Weights of a small transformer language model: vocabulary 2048, no biases in attention or MLP.
Each number is 128 + 32 x the weight over the matrix's rms, rounded and kept within 0 to 255. Layers, rows and columns count from 0.

# layer 9 attention key, 128x128, rms 0.296, rows 46-63, columns 0-63
[[161 105 133 197 150 111 115 133 125 118 165 134 205 148 123 115 201 103  79 130 104 135 120  84  91 145 120  98 141 126 129 119 152 128 116 125 150  93 131 130 111  96 131  98 123 148 173 132 113 137 160 119 168 144 168 155 110 115 108  52 128 112 134 146]
 [ 97 168 140 161 138 115 118 126 102 156  85 187 135 151 143 136  85  90  75 114 184 124 177 128  97 147  97 133  83 123  95 132 143  72 153 123 163 128 169 100 134 102 217 120 110 166  68 137  80 158  78 110 131  91 150 116 137 148 202 142 177 123 117 125]
 [ 65 167 170 181 127 151 108 162 107 147  96  94 128 146 147 135 123 115 106 123 105 120 109 152 158 123 145 136  84 129 201 222 148 163  91 116 143  92 114 116  99 101  53 128  95 145 128 112 116 152  86 107 109 110 204 144 169 168 121 105 119 141 144 109]
 [149 123 109 141 126 139  84 133  87 104 127 108 121 152  98  59 153 147  98 161 128  81  63  32 194 172 124 168 127 142 145 124 141 176  99  82 116  95 126 134 145 155 129 110 142 196 150 156 103 101 124 138  90 100 131  97 174 154 156 115 114 150 110  99]
 [146  91 139 110 118 135 113 144 141 174  95 110 163  97 164  88 126 151 126 111  99 131 190 166 116 113 111 126 184 174 105 156 171  96 172  99 115 125 106 142  74 114 147 104 168 126 167 129 166 137 126 109  92 126 138 108 146 115 120  50 134 111 165 127]
 [101 159 141 169 153 140 121 121  84 127  94 115 109 152 106 139 132 163  99 154 125 144  94  98 127 102 150  96 181  78 100 132 102 115 110 135 177 113 194 143 122  85 173 100 146 112 159 128 121 158 119 165  79 121 182 155 138 149 152 127 149 120 142 129]
 [104  89 152 142 157  76 100 145 130  79 153 137 160 128 144 127 162 101 128 126 136 127  84 160 142 175 125  84  83 115  98 142 153 130 123 143 153 100 189 111 116  98  78 152 121 128 136  74 154 157 130 139 142 154 212  90 151 166 134  51 123 136 117 169]
 [133 142 137 157 175 123 181 133 163  46 143 139  82  87 154 150  96 117 128 149 103 134 115  95 126 126 118 148 124 108 100 128 148 133 117 119 145 161 123  93 151 103 138 142 121 165 174 179 126 136 143  99 136 133 159 109 122 115 152 152  93 136  72  90]
 [114  71  89 121 126  91 117  97  86 180 159 105 125 120 153  74 144 175 148 192 122  99  59 154 168  97  99 157 115 154 182  91 100 139 121 136 119  94 113 139 125 154 138  84 103 165 190 148 145 163 178 182 124  93 154 108 142  80 110 106 121 125  98 139]
 [124 102 129 131 136 100 128 195 126 106 145 155 101 147 108 142 109  71 120 160 116  98 134 137 148 126 146 119 155 108 131 122 140 128 114 109  95 174 128 127 157 121 143 125 110 157 138 100 114 133 150 119 175 162 179 138 154 131 113 146 172 119 163 158]
 [140 152 118 163 108 109 149 135 179  92 133 126  96  87 147 136 175  82 178 109 128 110 160 166 141 157 120 143 130 156  52 130  79 139  70 123 138 148 135 122 138 115 111 133 173 155 124 125  98 137 150 106 122 137 180 113 100 106  95 169  76 111 117  96]
 [110 150 103 163 127 135 120 106  95  87 161  79 112  95 101 168 155 133 107 173 154 119  31 134 114 140 147  94  69  84 137 161 138 138 122 137 146 117  65 155  83 127  98 108 120 111  96 157 105 131 102 138 172 151  97 176 154 112 142 127 146 137 131  63]
 [134 147 166 158  79 142 174 146 121 123  87 121 119  80 140 143  78 145 177 118 143 140 163 148 139 154 105 138 115  82 155 120 163 132 150  79 127 103 123  92 120 131 146 100 152  81  88 104 120 152 177  65 101 173 110 142 127 123 192 144 151 126 115  99]
 [124 123 124 124 158 161 141 107  79 147  72  81 157 142 117 123 138 121 102 159 123  91  78 156 130 129 171 111 120 117 130  86 152 215 174 113 126 105 126  96 146 110 126 120 152 140 101 156 176 120 144 139 147 171  71 107  80 133 126 184 116 180  63  85]
 [ 94 106 137 147 147 121 132 167 104  60  94 112  76 117 145 107 173 167  98 154  71 132 168 139 130 149 120 165 142 146 187 131 185 179  89 119 146 130 148  93 109 124 111 134 107 108  96 111  82 166 106  85  58 138 158 156 193 126  77 161 133  73 118 130]
 [136 105  75 113 154 135  90  86 158 177 149  83  86 106 132  97 151 109 126  96 110 136  49 158 122 133 196 136 153 155 114  61 129 110 105 125 110 157  88 160 140 132 133 127  98 167 128 163 133 153 172 137 161 148 158 151  75 145 140 152 101 132 131 131]
 [140 122 124 119  73 115  83 125 162 113 147  92 133 112 100 128 193 170  93 115  66 158  80 145 157 126 140 121 106 101 137  97  82 115  96  65 127 107 186 202 148  96 133 139 146 130 137 143 128 121 150 165  62 168 157  90 134 138 148  73  61 133  96 142]
 [151 138 118 121 107 144  98 173  78 168 108  95 125  61 117 165 155 148 130  97  86 149 123 114 116 116 187 102  97  99 146  97 114 164 138 159 145 134 126 171 141 123 167  88 129 119 153  62 107  70  76 168 113 148  99 136 136 138 160 144 124 146 118 146]]
# layer 9 attention query, 128x128, rms 0.312, rows 47-63, columns 0-63
[[101 107 167 153  88 153  83 136 118  52 151 168 113 150 153 111 116 127 136 126 145  74 124 132  44 147 121 173 157 183  69 137  76 141 129 188 135 148  59 162 155 177  74 138 132 158 118 112 137 120 103 170 158  61 109  70 167  68  94  75  98  40 121  67]
 [ 98 162 160 122 174  97 114 155 129 167  68 118 122 201 120 141 102 139 155 151 130 124  99 117  98 104 126 125 155 148 146 122 119 142 147 118 163 118 111  98  77 171  92 110 124 143 148  88 144 138 122 110 135 197 116 122 173 104 139 117  93 128 167  99]
 [ 80 132 127 108 118 195 117 123 122 136 128  92 130 138  84 108 181 140 123  65 127 109 128 106 157 156 137 159 133 138 175 115 125 181 164 119  93 102 158 136 124 160 129 124  74 155 146 120 149  99 131 142 115  97  83 124 150 155 141  96 169 105 120 140]
 [ 75 124 177 144 115 132 140 157 140 157 164 128 149 170 162 105  56 148 153 120 133 132 146 161  98  97 134 123 111 156 180 156 101 150 119 129 141  40 163 120 133 159 119  79 149 114 147 125 163 147 159 102  94  82  90  84 118  60  98  72 184 136 145  89]
 [ 96 134 122 140 142 111 168 125 106  77  95 156 103 129 107 127 110 139  95 129  99 144 122 137 130 184 134 105 143 112 158 100 119 154 146 131 152 126 132  72 135 138  90 147 130  68 117  86 145 161 100 162 118 120 190 135 161 127 127 147 122 138 154 133]
 [158 138 112 124 150 153 131 101 177 168 143 189 123 180 196 121  76 148 111 156  53 127 160 107 159  96  84 132 173  70  90 180 103 101 162 112 130  76 207 123 194 134 107 126 123 115 183  55 104 127 171 149 112 137 178 107 146 123 133 104  55 102 161 185]
 [122 111 186 109 108  81 126 142 110  95 110 169 116 136 142 103 150 162 131 116 165 118  97  92 135 152  97 131 106 106 103 104  99 105 132 130 164 214 180 139  92 113 126 112  46 195 137 137 124 136 113  88 124  81 150 129 140 116 108  59 127 116  47 118]
 [172 118 145 153 122 134  76 151 111 150 114 125  72  88 149 128 123 176 141 115 148  79 146 147 148 200 125 109 136 134 174  98 190 196  67 155 117 112  93 143  54  77 146  80 133 174 172 128  79 121 162 192 115 100 131  93 120  99  84 155 140 161 105 121]
 [141 146  97 108 120 159 102 131 132  87 124 181 116 174 104 162  99  85 123 154 176 115 103 125 135 185 155 130 150 128 153 148 107  77 120 111  95 197 180 105 138 119  82 177  89 144 136 138  62  95 193 129 121 132 110 107  86 148 151 120 196 106 121 167]
 [156  82 111 109  68 142 186  78 128 115 186 116 145 168  56 141 149  94 164 126 140  93 161 122 141 174 189  99 120  90 112 127 115 119 117 104 150 160 132 112 120 129 161 134 137 150 154 130 124 161 132  71 119 129 149 121 114 142  99  90 130 156 154 137]
 [187 101 102 147 157 141 167 122 124 116 155 159 116 143 153 142 141 151 135 201 145 130  82  99 111 166 148 156  87  81 146 119 107 173 108 130 106 129 115 125 125 102 135 118 128 137 123 147 126  61 123 193  97 160 124 140 137  98  95 144  66 138 146 133]
 [111 155 205 142 123 208 138 157 132  32  96 175 125  88 111 112 120 141  88 152 155 142 126 102  83  99  77 120 138 131 137 145 117  94 110 115 115 113  86 153  65 151  72 141 168 102 112 130 117 119 128  96 152 109 156 118 111 119 159  88  88  93 101 115]
 [121  91 110  88  57 114 130 160 110 160  97  95 166 141 156 131 156  92 116 150 116  98 171 100 148 152 137 140  87  66 122 131 195 163 104 186  58  98 210 144 130 185 128 129  96 115 117  78 159  67  80 166 179 112 176 134  83 145 104 126 164 112  85 130]
 [129 139 183 169 116  84 144 153  74 122 138 134 166 166 113 160 117  79 133  99 107  86 134 143 120 140 136  89 137 163 150 127 123 136 138 118 104 120 174 146 115 129  55 131 131 141 124  79  72 129 152  97 125 120 227 146 123 112 142 140 128  81 115 148]
 [154 144  74 139  92 123 153 164 149 142 148 121  71 128 110  95 127 158 123  89 138 132  95 109 128 105 133 128 125 117 145  68 136 186 133 105 154 135 139 208 153  89  89 150 114  85 157 115  77 163 141  96 141 125 162 128 128 162 105 190 130 114  47 125]
 [141 139 175 140 120 108 166 115 153 133 128 137 115  89 144 154 132 197 141 123 128 128 131 121 150 127 156  99 155 111 109  85 219 138 190 112 196  90 119  71  79 129 164 214  46  98 161 114 145 176 154 169 142 121 130 121 138 162 134 106 179 148  94 117]
 [159 167 153 169 133 129  99  80  55  89  82  69  67 124 111 145 103 181  97 158 142 137 151  97 146 126 106 124 127 133 144 108 165 134 127 167 131 101 120 158 186 142 131 118 123  52 138 107 140 149 113 188 145  70 111 127 149 170 133 156  99 152 112 127]]
# layer 9 attention value, 128x128, rms 0.347, rows 0-34, columns 0-63
[[200 174  96 112 128 117 121 117 152  96 118 133  98 150 209  86  51 122 179 107 115 100 168 119 104  89 138 135 135  95 139  95 137 185  97 117 176 119 155 125 150 123 125 162 106 127 138  67 128 117 134 157 138  80 107 136 108 154 140 110 119 135 199 184]
 [135 107 147 137 116 173 121 104 127 109 121 190 147  68  50 183 205 124 116 141 153 141 154 110 227 188  96 121  86  70  92  59 167 129 107 172 214 137 115 163  75 163  75 112 145 128  90 151 171 177 163 125 128 129 138 107 129 140  98 105 173  92  88 113]
 [ 93  75 117 151 176  87 161 136  89 131 133 175 163 169  69 167  81 140  71 130 113  80 175  88 112 131 121 165 115  63 196 118 159 211 103 100 149 104 146 163 132 174  83 104 138  66 116  56 154  79 173 148 143 104 131  67  44 164  63 109 132 106 218 114]
 [159 133  65 127  82 121 137 157 168 124  94 171 136  81 124 123 161  64 113 132 179 159 153 137  97  99  86 163 103 101  74 199 145 149 240 121 127  57  69 122 128 181 144 126 125  80 172  36 141 153 108 204 163 160 101  95  93 106  61 120  61 103 142  94]
 [119 108  99 119 150 169 159 140 198  85 115  49 109 130 156 129 162 103 126 138  96 176 100 111 160 131 123 116 139 150 148 133 180 114 113 103  90 166 177  88 133 141 128  90 108 168 145 128 167 114 114  92 132 119 157 125 118 132 122 140 132 164 100 158]
 [139 157 136 152 136 149 146  72  41 157 116 159 146 128  86 132  88 195 135 110 143 102 135  95 156 122 146 190 137 101 139  86 134 156 203 177 176 143  92 148 120 112 139 106 130  87 121 123 119 128 118 111 168 163 121 107 127 115 125 132 101 148 106 193]
 [136 140 150  92 188 152 116 107 132 103  89 142 145 142  66 127 134 165 178 150 121  89 189 154 130 141 151 127 137  94 156 138 114 104 147 102 107  75 193  74  56 148 149 122 101 152 136 122 168 107  91 192 152 113  91 133 138 193  91 115 129 145 130 170]
 [128 176 162 138 133 147 138  97 107 125 149 134  96 153 100 170 195 139 121 115 132 138 147  78  95 137  86 175 141 117 132 146 129 134 137  92 103 111  99 108 138 124 122 154 108 135  93 111 152 143 133 175 137 110 127 109  71 157 122 129 134 123 184 156]
 [157 188 101  84 101 125  97 141 154 110 128 135 140 145  91 105 173  97  78 136  64 132 126 178 127  80  86  95 169 216 109  73 153 102 170 134 109 124 131  72 195 101 110 132 115 202 113 158 114 169  73 155 148 123 136 124 118 101 146 115 139 130 150 140]
 [104 118 113 158 153 131 155 150 137 134 114 141 156 137  79 119 136 112  80 160 137 126  88 101 113  38 128 132 166 178 143 139 139  74 147 126  89 121 146  63 130 127 136 105 108  84 164 129 139 160 146 199  71 112 108 150 176 171 121 141 106 143 179  97]
 [ 81 161 137 101 184 111 107 171 117 129 184 133 106 163 112 133 117 113 146  32 139 144 102 150 111 117 125 107  72 168 120  64 105  94 128 115  25 155 160 102 184  91 162 113 121 144 115 112  90 170  92 143 173  66  62 114 133 134 183 163 186 139 112 175]
 [168 156 191  72 106  70  38 143 147 141 157 117 102 136  67 169 148 111 143  93 165 165 140 182 124 187  84 110 113 137 174 142  90 103 117 111  57 156 130  87  36 154 174 125 140 116 143 128 165  58  16  76 156 167 120 133 193  84 127 115 106  95 105 184]
 [ 99  96  98 120  95 165 132 103  98 150  81 172 136 136  53 136 169 143 123 169 165 138 128 112 152 125  95 108  98 190 130 129 150 123 146 154  87 158 102 107 145 146 165 117 135 168 114  92 119 125 131  89 173 168 143  91 116  97  62 190  86 126 106 142]
 [127 122 174 199 120 107  95 120  31 174 113 195 163 109  72 115  77 105 170 130 193 123  98  77 135 174 108 157 104 134 132 140  76 147 115 168 172 186 122  73 120 133 141 102 132  64 153 166 133 194 149 186 162 156 122 154 135  77 101  94 106 122  82  97]
 [ 96 137 156 151 146 185 137 131  87 117 112 181 122 137 100 134 188 173  56  77 213 158 163 120 149  70  89 137 104 183  70 126 145 147 156  82 116 125 168 147 166 173 120 166 146  56 111  68 119 104  57 115 183 162  90 162  77 156 123  91 148 145 133  87]
 [149 141 132 124 125 150 202  77 176 136  92  79 142 116 158 157 217 163 179 125 130 123  98 129 111 155 138 165 127 126 147 160  79 121 177 120 135 126  95 139  42 143 117 115 146 119 110 205 116 172 114 105  96 168 121 171  89 103 132  49 124 169  94 106]
 [118  79  99 160  65 161  99 105 115 140  92 128  78 108 188 134 216 117  77 127 196 167 113  94 110 110 197 104 126  96 198 144 142  96 204  89 117  93 159 150 155 166 154 115 121 122 179 137  88  67  66 124 161 147 146  73 125  88 134 135  98 120 129 113]
 [164 114 112 144 169 183 139  84 130 112 149 100 123 135 155 153 102 174 149  83 158 106 175  67 159  98 119 101  99 121  77 192 148 137 109 147 132 154 180  94  85 153  86 132  64 122  75  99 135 148 167 137  85 118 128 140  97 175 107 106 130 143 155 132]
 [123 141 118 110 138 139 190 118  96 117  83 159  96 113 164 151  76  98 116 137  68 170 168  76 162 126 153 124 180 128  75 103 127  86 140  94 105  61 142 120 185 159 129  73 125 135 140  98 165 121 141 111 140 132 106 134 136 157 124 120 118 131 150 139]
 [115 104 106 168  97 155  34 122 156 121 135 140  77  77 147  87 167 114 134 142 149  67 156 154 142 139 142 120  57  56  48 156 168 135 162 152 189 125 148 171 142 175 106 169 118 166 113 161 139 142 107 101 155 130 141  72 103  67 124 129 206 109  55 133]
 [128 116 156 203 152 150  70 109  66 119 140 157 132 102 123  36 127 173  91 112 184  97 169 107 127 120 159 131 166 147 147 146  84 170 154 132 205 130 136 113 151 156 131 194 164 105 162  96 106 117  92 167 159 172 126 130  91 167  90  73  83  86 146 100]
 [ 91  96 177  86 155 114 161 179  78 174 104 159 155 154  65 138 199 160 165 134 186 113 136 156 130  82 133 189 117  95 127 102 118 160  94 105 134 183  66 131  97  81 112 152 141  87 166 100  87 111  65 146 138 152 100 160 122 163 138  70 118  80 145 107]
 [ 45 211 136  94 114  74 139 140 121  75 155 133 124 111 146 182  58 165  96 106  54 159 109 132 152 128 128 151 116 121  91  89  79 193 156 141 177 128  85 100 111 153 137 118 191 133 179 147 161 139 125  92 149 133  83 151  81 169 206  91 179 133  79 127]
 [165 126 140 112 130 131 159 181 127 125 152 116 203 146 144 151 153  95 114 100 152 173  97 117  93 110  90 128 157 122 161 104 114 135 170 104 139 158 134 120 161 135 112 120 155  80 140 165 121  47 106 142 161 181 141 111 113  82 178  92 125 140 126 150]
 [138 165 140  80 122  99 136 216 139 145 155 101 120  75 115 113  85  25 178 136 134 123 161 188 101 151 152 199 125 152  79 134 148 182 147 160 184 114  97 175  82  97 127 114 168 147 142 142 192 150 198  85  31  77 138 113 156 123 153 162  83 128 115 134]
 [134  83 143 122 107  92 130 148 124 144 157 134 135 126 134 142 122  85 145 149  78 134 109 146 137 135 112 127 133 124  92 141  83 108  73 120 141 102 105  76 124 134 117 155 137 175 168 143  96 147 104 116  95 122 165 119 161 126 164  92 115  88 105 114]
 [ 96  86 155 189  91 166  52  60  73  91 151 147 127 157  62 124 111 193  92 160 215  89 134  82 153 124 113 159  79  46 158  95 160 174 219 143  59 157 159 143 146 186 169  75 141  74  89 122 113  99 113 145 214 186  86 136 141  81  84 103 138 116 120 134]
 [176 175 121 147 183 115 172 120 128 135 132 117 104 110 151 108 120 109 155 141  53  66 186 122  83 133 117 128 155 142 134 103 118 131 126 138 181 112 128 133 126 128 106  88 122 146  94 110 123 169 109 100  66  46 135 132  28 134 157 124  98 122 157 193]
 [158 148 141 165 130 168 163 111 140 115 161  94  88  85  99  67 131  84 140 105 172  99 118  98  96 128 104 138 121 145  73 149 156 141 158 131 150 176 104 127 153 151 113 124 143  88 124 107 160 188 144  93 123 117 120 145 108 108 126 130 107 101 134 136]
 [140 118  98 126  98 166 134 142  99 105  96 116 137 125 137 107 120 139  97  98 133 115 155 102 109 126 112  89  53 132  80 152 146 133 133 126 124  92 101 152 175 171 123 189  99  87 103 144 169 103 136 125 128 192 124 121 140 114 140 130 145 100  96 127]
 [139 138 123 101 125  71 131  98 137 146 109 103 162 158 145 167  61  89 161  98 156 148 129 113 150  56 109 131 139 171 159 150 100 157 104 148 139 163  80 165 117 166 134 136  81  69 170 108 162 128  69 117 154 131 108 143  84 117 116  43 101 131 164 159]
 [131  77  96 131 118 133 161 108 146  85 123 106 200 113 118 131 136 127 144 109 118 159 108 124 114 106 196 138 123  81 139  77  75 137 117  92 148 111  76 158 130 112  68 112 139 173  96 107 119 168 173 110 166  94  95 148 120 139 134 141 213 109 102 152]
 [128 145 146 150 127 136 148  67 108 102 143  74  99  99 118 129 148 173 170 104  82  37 197 157 165 148 134 126 157 144  95 123 154 143 212 181 131 110  83 164  78 101 144 110 143 182 113 152 153 162  90  70 101 162 118 149 136 146 120 167 123 117  83 156]
 [103 132 108 139 116 117 111 138 116 141 126 122 139 116  74 101 155 135 117 159 124 142 132 136 138 121 192 131 131 193 130 126 133  86 182 137 122 117 128 144 161 123  83  89 148 128 105 132 100 194 125  78 165 137 142 143  73 125  69 104 143 146  85  94]
 [134 137 116 194 127 144 142  77 152 187  75 180 143 140  77  93 114 151 197 175 132 110 142 130  95 129 159 171  97 161 147 129 152  49 117 157 175  94 109 156 112 143  56 146 117 149 113 117 140 130  87 136 164 104 144 142  62 130  23  77  85 162 129 160]]
# layer 9 attention output (transposed), 128x128, rms 0.286, rows 0-34, columns 0-63
[[140  73 135 111 106 111 175  77 131  94 144  95 148  88 123 143 150 124  31 145  95 103 101 189 133 135 125 146  97 169  92 138  69  98 116 124  69 109 108 137 105 149 152 104 132 146 134 190  98 114 119  98  86 176 117 143 129 119 127 123  95  52  94  56]
 [ 73 165  66 114 187  97 134 182 103 180 144 148 121 178 195 136  77  90 170 181 119 104 154 100  71  97 121 109 160 162 196 229 137 123 118 107  89 134 150 124 164 130 110 165  80 131 119 101 137 128 183  89 147 124 111 155 182 103 200 163  76 133 134 182]
 [153 121 140  54  99 202 126 100 100 123  99 128  75  95 149  74 111 104 148 104 122 169 146 154 153 152 128  86 145 172  93 127 124  76 173  91 119 133 109 146  83 108 114 170 109 116 114 218 133 169 145 152 148 145 122 160 193  52 192 125  84 163  62 186]
 [103 165 167  89 177  84 112 117 107 169 133  98 152 135  74 133 119 152  83 131 110  78 210 143 154 130 130 101 179 160 151 151  93 101  56 144 116 158 178 110  98 131  79  80  96 176 101 219  80  91 130  76 125  95 102  69 181 138 134 125 148 142 131 132]
 [128 180 180 122 105 130 114  99  69 181 118 142 152 147 109 101 133 154 144 126 146  91 140 153  67 103 147 132 136 121 141  98 125 133 124 113 140 127  55 105 138 119 193 147 160 112 126  81 126 125  89 165 137 115  93 106 147 129 114 103 154 100 111 108]
 [100  80 138 109 135 110 151 144 167 108 137 142 100 123 188 146 160  61 147 116 124 131 124 145 133 120 149  67  83 164 146 116 120 121  51  72 149 100 198 150  77 117 120 125  96 158 122 139 130 122 196  51  88 119 156 154 110 118 169 104 135 122 139 104]
 [150 137 124 175  67 145 152 151 142 183 161 157 167 149 159 179 163 105 105 163 152 139 119 151 116 142 145 171  90 177 126 123  54  88 133 140 160 138 139 133 165  98 109 143 168  93 124 127 120 140 144 103 156 110 127 108 141  78 138 122  77 114 144 119]
 [147  94 116 109  92  96  86 110 124 150 140 108 104 107 164  99  66 121 154 199 103 122 125 183 145 109 158  99 160 154 165 119  92 124  90 143 112 174 139 146 125 153 142  86 136 134 148 162 111 119 163 129 122 135 134 125 141 108 107 160 147 151  68 154]
 [162  77 116 151 151 123 140 104 111 141 146 159 160 123 135 150 156 142 139 114 154 133  90 124 119  93 147 159  70  70 128 186 145 170  80 148 135 164 125 188 105 156 136  68 161 105 148  68 145 100 153  76 174 146 104 156 152 133 136 149 116 117 114 110]
 [184 127 106  73 143 133 124 110 140 150 173 142 154 104 139 125 161 137 128 121 129 106 180 233 155 151 165 102 116  50  63 100 137 117 118 157 142 141 125 155 146 160 112 113 107 158  93 127 151 118  95  67 173 170 110  99 140  92 175  77 118 120 123 127]
 [143 106 156 196 127 133 102  99 163 120 170 163 185 104 146 137 221 114 114 165 165 119 153 113 165  90 119 116 109  81 106 127 155 137  93 137 143 154  92  82  65 173 103 121 126 144 145 104 131  71  92 124 113 143 120 215  25 126 101 109  63 115 126  18]
 [ 81 159  47 194 100 168 168 138 114 148 111 131 171 140 167  60 151 138 130 146 151 103  92  81 108 107 163 148 131 175 102  95 132 179 115 129 124  69 116  88 153  82 151 148 152 161  82 111  91 179 149 173  93  93 119  73  64 172  43 116  57 120 154 101]
 [163 201 209 158 136 117 125 171 161 135 197  91 118 131 185 117 139 164 175  98 164 157 132 131 115 148 140 136 169 103 171 121 187 160 130  86 157 102  79 174  90 143 129 141 131 132 120 128 148 137 128 167 170 101 137 156 149 130 122  37 141 176 148 151]
 [ 86 135 114  52 129 135 114 181 194 113 111 101  79 116 180 143 141 143 115  88 110 131 117 171 163 141 130  72 170 145 143 103 207 110 130  84  63  74 135 172 156 110  87 122  86 160  88 111 170 107 152  33 138  88 136 114  86 129 157 147 128 137 139 141]
 [157 136 144  99 142 146 143 122 160  85 182  99 151 155 134 150  88  80 176 162  75 118 118 117  87 154 115 111  95 106 144 105  92  95 143 173 137 121 120 120  75  82 100  37 133 170 148 203 152 112 186 213 135  82 148 165 104  52  86 196 123 181 148 144]
 [ 18 130 105 121 112 135  89 141  76 134  99 120 140 136  91 134 118 101 119 171 138 133 120 123 121 161 110 135 121 167 140  78 117 145  90 144 160 135 169 136 189 138 149 155  88 125 160  74 122 100 123 162 135  64 178  62 132 152 104 186 153 132 119 137]
 [100 169 161 102 180  91 176 151 182 158 171 130 182 173  77 141 116 113 174 105 150  73  94 143 137 164  66 165 137 147  78 114 122 195  57 223 125 131 135 103  65 124 132 136 157 165  79 115 141 126 151 112 123  81 103 163 136 161  88  68 189 114 130 101]
 [ 84 105 154 120 103 109 100 163  83 160 139 118 169 120 163  88 109  79 117 165  87 172 135 126  75 120 145 118 164 127 167  96 108  88 116 100 147  99 138  93 168 109 201 133 127  93 140 165 161 117  85 118 144 110 125  87 110 104 118 124 139 135  87  94]
 [168 124 170 162 173 139  89 172 136 126 157 114 142 163 107 112 137 131  98 138 143 121  86 122  85 129 149 100 106 147 158 170  87 160 144 159 135 167  92 171 101  94  71 112 146 102 122 130 114  76 108 133 128 158 117 136 125  97 107 122 174 174 101 129]
 [ 26 177 111 161 139 113 163  96 117 193  67 147 201 150  95 244  90  94 133  97 143 152 127 116  93 128  94 150 196 138 154 129 159  95  99 122 133 108 145  53  96  66 145 105 144  53 134 139 114 117 131  91 145 115 135 146 117 137 118 121  99 159 142 110]
 [136  66 109  85 115 137 177 117 193 109  99 119 131  92 141 158 128  98 100  78  93 186  33 127 137 140  71 128  88 140  78 128 178  99 116 166  64 113 166  99  98 103  95  60  89  97  76 195 154 128 129  71 147 104 144 135 141  65 147 148 132 130 112 130]
 [160 149 100 121 135 165 114 114 165  87 155 139  88 110 185  85 102  69 135 137 108 114 145 140 196 193 127  68 115 132 144  70 138 120 177  88 145 104 148 147 124 139  85  85  95 102  83 140 122 143 166 145 106  78 175 127  96 105 154 169 125 121 142 158]
 [149  83 144 155 199 228 139  99  87 164 128  80 125 113 144 114 162 131 109 151 183 128 106 144  91  96  85 130 102 138 178 179 133 130 132 184 111 181 119 160 121 101  85 142 126 155 119 161  57  86 137 188  80 134 173 137 140  72  54 255 148 101 162 105]
 [115  92 139 129 133  97 170  84 120 150 110 168  63 122 101 105 125 139 165 135 142  91 189 158 135 154 139 151  96 163 106 105 153 152 126 148 137  64 112 141 135  93 153 133 120 167 138  81 157 144 164  84 140 128 139 137 112 153 105 157 125 121 160 113]
 [120 132 118 168 115 181 118  63 132 115  96 143 174 158  93 145 111 190 107 104 136 136 120 108 167 108 165  18 144  95 117 158 159 130 175 135  76  91 143 105 170 188  74 153 116 127  75 117  82 162 100 221 154 190  77 137 173 136 113  98  97 109 161  99]
 [111 143 115 132 132 155 104 113 145 106  23 122  99  92 109 105 133 145 143  92 165 145 152  97 106 144 133 144 117 174 128 161 140 163 208 140  96 135 120 143 180 116 135 102 123  82  70 115 156  88 132 123 151 130 128 145  85 156 142 180 135 140 139 187]
 [131 117 115  98 171 128 168 183 179 145 153 126  96 118 194 144 123  97 149 135  82 142 166  78  93 126  96  96 159 176 107 146  66 131  37  86 194 125 142 103  88  77 139 137 120 149 176 145 152 161 182  94  68 142 214 129  90 160 164 125  62 131 134 183]
 [ 54 109 152 112 101 131 118  80 121 116 117 133 128 139  86 160 143  82 132 136 166 135  81 152 170 115 196 141 142 127 118 151  99 134  75 120 112 136 132 181 180 166 115 146 122  99 164 174 103  83 141 145 162 207 154 107 163 127 141 191 213 161 103 102]
 [ 86 139 144 132 146  93  91 110 124 146 122 130 193 114 147 162 110 159 105 136 109 142 128 143 163 107 172  77 186 124 140 148 128 143  85 120 115  99 158 130 153 152 134 125 106 153 121 140 137 115 106 168 133 180 121 112 143 119 141 111 141 160 125 143]
 [ 92 141 148 159 116 117 150 143 156 135 180 103 110  97 126 145  63 110 172 156 102 131 126 117 155 120 143 171 155 118 160 143 105 109 136 168 186 104 156 148  88  54 142  55 161 118 107 138 106 186 154 153 134 113 136 122 115 119 111 119 136 168 188 111]
 [ 93  77 129 152 142 186 147 129  88  98 154 165 140  91 127 140 160 131  93 136 118 149 144 186 108 174 137 114  91 168  86  98 122 103 166 126  98  79 172 163  97 118 166 106 140 160 123 109 128 100 127 140 101 101 155 115 124 113 138 173 155 145  93 112]
 [ 94  62 166  99 128 140 101 101 107 144 124 142  65 184 148 142  82 115 120 188 127 125 155 109 128 148  94  90 122 139 102 157 122  84 162 109 163 108 140 166 115  76 143 151 167 117 162 108 156  87 130 169  77 136 180  93 144 142 190 150 112 147 154 130]
 [ 93 130  96 138 121 138  78 143 119 180 100 183 183 167 139 155 149  69  73 170 154 186  67  99  66  93 135 128  87  95 183 134  90 121  68 140 175 123 178 132 161 166 132 145 115 104 168 115 127 100 142 175 144 152 202 124 109 123  95  86 135 114 135 122]
 [102 156 165 164 150 177 102 129 123 127 133 116 163 123 147 174 120 103 142  86 133 179 110  81 106 127 118  84 141  87 110 142 146 136  78  94 174 125 123 123  79 100 133 145 123 106 124  92 125  66 115 164 140  95 104  89 140  71 184 132 109 153 170 135]
 [ 76 166 152  69 107 114 127 132 148  92 163  54 110  89 144 184 182 149  89 129 127  99 131 141 141 118 117  94 140 168 137 161  78 158  86  78 102 149 134 104 112 142 167 113  87 118 174 129  66 117 197 144 130 114 153 103 172  82 237 163 145 185  95 172]]